{
  "num_hidden_layers": 9,
  "hidden_size": 64,
  "num_attention_heads": 2,
  "num_key_value_heads": 2,
  "head_dim": 32,
  "intermediate_size": 256,
  "vocab_size": 8192,
  "hidden_act": "gelu",
  "norm": "rmsnorm",
  "norm_place": "pre",
  "norm_eps": 1e-05,
  "positions": "alibi",
  "qk_norm": false,
  "attn_scale": 0.177,
  "bias": "all",
  "tie_word_embeddings": true,
  "parallel_block": false,
  "init": "uniform",
  "init_std_qkv": 0.0377,
  "init_std_o": 0.0089,
  "init_std_up": 0.0377,
  "init_std_down": 0.00445,
  "init_out_by_depth": true,
  "optimizer": "muon_variant",
  "learning_rate": 0.00311,
  "beta1": 0.95,
  "weight_decay": 0.077,
  "lr_head": 0.0125,
  "max_grad_norm": 1.0,
  "warmup_steps": 200,
  "schedule": "wsd",
  "decay_fraction": 0.698,
  "decay_shape": "pow",
  "final_lr_fraction": 0.0,
  "batch_tokens": 16384,
  "max_seq_len": 256,
  "doc_mask": true,
  "train_tokens": 115300000,
  "max_steps": 7038,
  "dataset": "wikipedia_en"
}
Each number is 500 + 40 x the weight over its row's rms, rounded and kept within 0 to 999. Layers, rows and columns count from 0. Numbers have three digits each. The size before them is the row's rms in percent of the matrix's.

# layer 6 attention query, 64x64, rms 0.173, rows 0-63, columns 0-63
066:519496502468494481564549452489506460495547496504560523458517511501569439555466474461538419544460509490468452474487485526513453557515448446444476572435519542487473559530455485434447547487558551
086:527456507539522531478546527482495553522503554530425575462475499517454483510485490520399528466527502513553475532533502606466521505487549526553537520573476581476484484613520518510467487525487478
063:524557492416479566488507443533511494455559461509570460467412490479492551537516520520509519496457534505505472414525483488523513562565559498518552533396531535531454536503495497453525473453506543
089:505487479534438505500455519479526544460517498460478459513566499481529411441494522512440437512454529575585498454488571430537527495514467578474509504491462526477440537481559453462472486477534562
070:522507479497585534529486473486493522541505470435502544589563496449500551536456432506481476529506523536539477463458476498465479569428542506465486464500457523566551467523451474476451445461547587
078:468503501468518492495459419564470493427501436514501518486478517448543479527582542578486457407459510537500463543520535506490507413485519479476528524503445487527463485507462504445485527531566600
075:520520497473506482498452474544578519572549481516470566501559454506538521417515597469500543469465543503473491420516513533509528440477526479474527516512483550506557472562520617469480477504526473
070:515469495502425568583471439463483532496498482510552589488449544564539539490530536522427441528520485414470516534466484503491511497540469480517584423530514511523465508530559439523477513469490499
077:430463501530458485524481421490422443446517527513510500530482406513536585499520509495530517492490490402493495451519485516536540567464437570527497498492473472508461513556517523537472422560463500
069:520502452484391521449496542495464455465437513533521449459511494492484493572537586522462474514543505483564493468562490488472527482456441484490465489570545540468574463542529509543545475416501489
076:510504495496565546527496536512479499431572545498420478523554512473526510531529539498440485517563564585462558537394527482520478486466463483489469554505489491520444473503543444447491431482546529
073:560450472461551468522407471568557475542553530497494490582503540475545444497427512526524522569471533463491490485458520498483504465499460484526442564519505506496563487536459511467475475444417553
080:559584481514533459450518496503510438515551492485564556485535493536576505464519489517558461551486475504562505469495504539502536549501482493541507513501484546490446420530525417426541480488558593
069:439462535488415483556488412569534531532469483513495527468515419531497548466538490520510561540497503508443489487556462485473499550525458519537445506500537546471470423524526502459496457586428479
076:504511476575478477439455500499494452542439398481444501510475547527442498474550540501544479568447506449519497495507533504512509579483499521440498566574480450557438543475493427479513476538482516
075:565511470501497503489479464485493469506511470495534514486558579535512473503546502466451421444515573549549491454465596468446474528473532503476544539432551439534531469420479465508521561562504515
076:451484486452517540539600513478493487523518483476513516480494514535489509451497521523473558534547434500521431540573487537473536541503484447583486501537484418486441553531509569487532500582427451
067:526523464530540477610493469511471520467522441465550488546439519475504566530507537527581488466499462559467425493541520456511560510501524447427439504517514566461446476510552561496510545472500494
072:544472583471435499496506479530496525431519485418523493543492471483533471434498499428508428517429579469512452454497482482526448518524456537534539575551531521517533454538509467446565533504515469
074:492482546526459501517514529485560522526583442470540583511537536472505548478472499500566450496424561458526592529547585470511457493453497502522456519433504500509507465477529479459474545526515577
066:443445507464532520457424472486510506539482465481548488448527548558464454456430487557492493476515543570504482464508559478511510492504589509489463503468535436476499463520526487384519574525556497
065:545478508508442495485469600502485489453533456524537492499547464421545465537497511524504457447458546471447490474485464519436605530528457473550492506476566576485508486491482585467493546508442511
063:541524518553472484392501476465540499519527508533441556465471507475524511569463463473526484586565432428498491495438542497492543505517538518493424485466449518442521501563489500498510414528460480
069:516512509499471476507494555544493505478529491504576605512496510485427466486559499508488515481487573471520509457467531424468491425530468528446482543486483505542556490447531411428439566532552478
077:480457545475462484557483539526519491492469462511557571547470462493495449470576528501465525507530552456511495460504531441461510570491448555487490465435505541446437511468611558488484477506577495
073:506495484422471471557538508506544479452484426497471470483531478469468509531488490519524579522543487400448447487507473515580558515553424534488535495445514595513521476569539552480494540491505479
064:570490466507515487564554471456546450488467473534469477441514477508459491555515547528506497496480497503384560490557473448465467525547435470546462483456441468511431517483406490504531516503454458
068:452515414494430488479493541582525528510463536467503465513537439515462491485519436509507546431517499479497549506507503526481498552510477468529448406461479511382526517515548516519487533515462403
062:592503528501494542517556460487554489506486494424491520502530547619562513486496471465481526528425536526400505498457568542498533551484537498511483520502500489520489529500525387514484455499511541
083:509477488505514550459458399538474552467557535499495554543528509570483513571499535433501496510529435560513422488519512533467529488472482517512549568512537536459513545510395485497452537528548530
064:470436600488506505475529445493516463504515617494493544585490442498473519499464520519460534551484571509460487549503557567501512475472498541490500470528553496465489508510409516490436441456465505
075:497582522475506543483455493524513416534533457488468470555543503469484449481505513414401464524515512546476484452514545454539498593463529508529475548508464461488518464480525417529505468423480533
132:540518491488478474427426539489509509444481526487458514528455480436528430452578484558470512507494451473460569492486558476469476521491498461473535537555498590531478517488517597487544484475484414
114:458515500464487516523497489471545500512525520514485544433484468545547458503478455486525482531478493521476366491516514461432491482494477522548536456563428467578534506445556515556515419507459419
125:528444486449472466420447497500468484498480517463513523438510438452535522458471532502468429511434500492519540518597394459500528509504569501401481472451508494471525564508520490486439514507484508
126:451444501440515509515505554485537559449462528495438501508446464458487544519421469516471501525538489570511569436520461454523480425495506510492490457487564487435503590544470460484446428518483513
120:471506461509457501501520537464632528470466476540594529583474505474440521496497513477558519503499535505508509517436474512553542538516507479460515457517543540512465380538530546447514462487483515
130:483525479507437480553486476546534535479536483510417416446410547487486532484418524475483527565500571453447462412511505516495447451475453546479462536484487513461542546466521504480493473540525520
128:540530411476439534488497501479515449577439556524536486477490549466506540513516448419503624471417493549436503532484494523535487497462465561495532506482540541481486520514463517457554480497499530
125:518500486499527489566496574532451522422480544497526459580453522527434496493605453471485447546514532440509516491498520498527524479408546539502541434466557461500505455480533476541465502547531540
120:427439505458483492509525458500545523502498513489493511572458473507586500506451499593527497482432489574461441432484524464507482457525432528528482460541511481484523427561448511484532483492408524
123:505420512585518550552498461556478475511456470536513471459538542435464451524457511536470509427417443518495548508480540510535510482542503442460482448535471497447509502485579462470475449448498444
115:480519521482524544551471507448576533491518466426551461549467509497426484532445491524577477443541492501525492539498485510486579550560523518525534572573452497499565524578512496570506489508544493
112:502485415503508530542461515526490495475527512520504512453459482555439503425529516542536492479529533530505535408463487442473365501489509498487498467525469477492526381420521499485481441522513486
117:483455453457521526505499445471560551507489513516494469467496533411474430544530558499533513495501459512492555473462562495492488443495459511528603574493526509529472538588477479517497609510538515
116:515514611548507485534491418503544499472520447480451496522554534510489555523472497585534543471501467432441602491517474506453507487438509561495493452497472408487478529493491490539472474501472549
125:523474468444551458474539440573500433515486466489496605464440443498473505502505458489474524525497475535496551484520517556538430520516508556567489479433452529474490436573507487480477550422489521
125:480490463525456466470539532486528487522487488494450539523454482535543501413472507542426499444514525456477496557525532535585524553493535551562398495529529484565542493577503488544450544459544519
094:508490525504527527569553492536589452473515474464508489491434517418536478582484506454467534448469483589479541472467529492504545546493515486489464441504499485574431543520538520485473544469514592
126:593529487565515435585499471549464518508475541538473584468516504459498493440453492531525508568582525519509484582505432512468477514477465491499501518537566486584444492516500528521471498475467541
112:548544575456466479419549562478439481489524499505527500578498558502574570492462490449529550503523539538516525531517441469462497491499477534475534567491425492527496510521550450494544460471426538
120:528502517534481513490423453472550495487505500482499483514509440448596483484511475521502571575513401457462479556512533581409499483450478512487494433502510506491528508506503496551504452449590533
131:455543591535522444538527518512497471442514549502502479487456490558469488513512563469499456518461450602453467492488498428472436495512506568550470465530508509482535570516496568483498581434495490
119:508512528481456460436538584547541490465492467443572511487395542454569481487466532473473503486565453570527505507546472539452525492492489464467473589498520521469534462493500441549479500532552521
134:523524442472504449503508481516560532349502493561534522505481488524449481446459468482485466435491506507519434502474471554445558488454501474472507490446430452560499502525551500457468430470488490
117:530477395501488398479476469426461515482456459533547476513488425508517500508495487548491517468465539505531517515509491470528455484449509508536547518489489505509534517474494454544492660461512442
117:530528481491520476479414529474465535539526496480544519512491526494388466468450466479543488561481410547508516585489470478483509525467533543428477496481474514490449564561530523409560478504509470
137:465534557570447508458520463513525488442505399523511510564472485489478466445491540486469503558494502552462481540499559578482454542534583486507504500503553487468433473447436488486516540586487497
123:547478466529458489537503474416496525548498510438549442495412519458474517435527492550524501479506506497525444536497492536435422471545467431486496554521462430477431485538558436523456520528537488
125:522448500487536504472552511598448478493506485446508517562408558536517531472515458475497553441456458472450479518518500525563482414544557504483561487453517485511515477433431516555512458462489479
105:456534455427557506444566542547541448507465485469466449540481577488552548483565485506487546506449523495491535561532488473508550494513521498510518500521417500578411529437499543508516512465548525
129:507512518469477500508547506423464494533506509499512470550495569512416475514481443507433496519533472465547430474510522504512500466443455492481549463428457486466500487570565496490521541421375481
107:436491454532478502509473496554501449476514531553526520421491480525517467522526515454450558504443518456540464495464500495548559478462563507498464475462472410531520628517504483550508542494568443
127:436503524474482461494531419537506525523533470439506467515553485439481563522514520509452471562482487498589417471533480561464530492519568468507548437412492550523489418498524499504541531542515499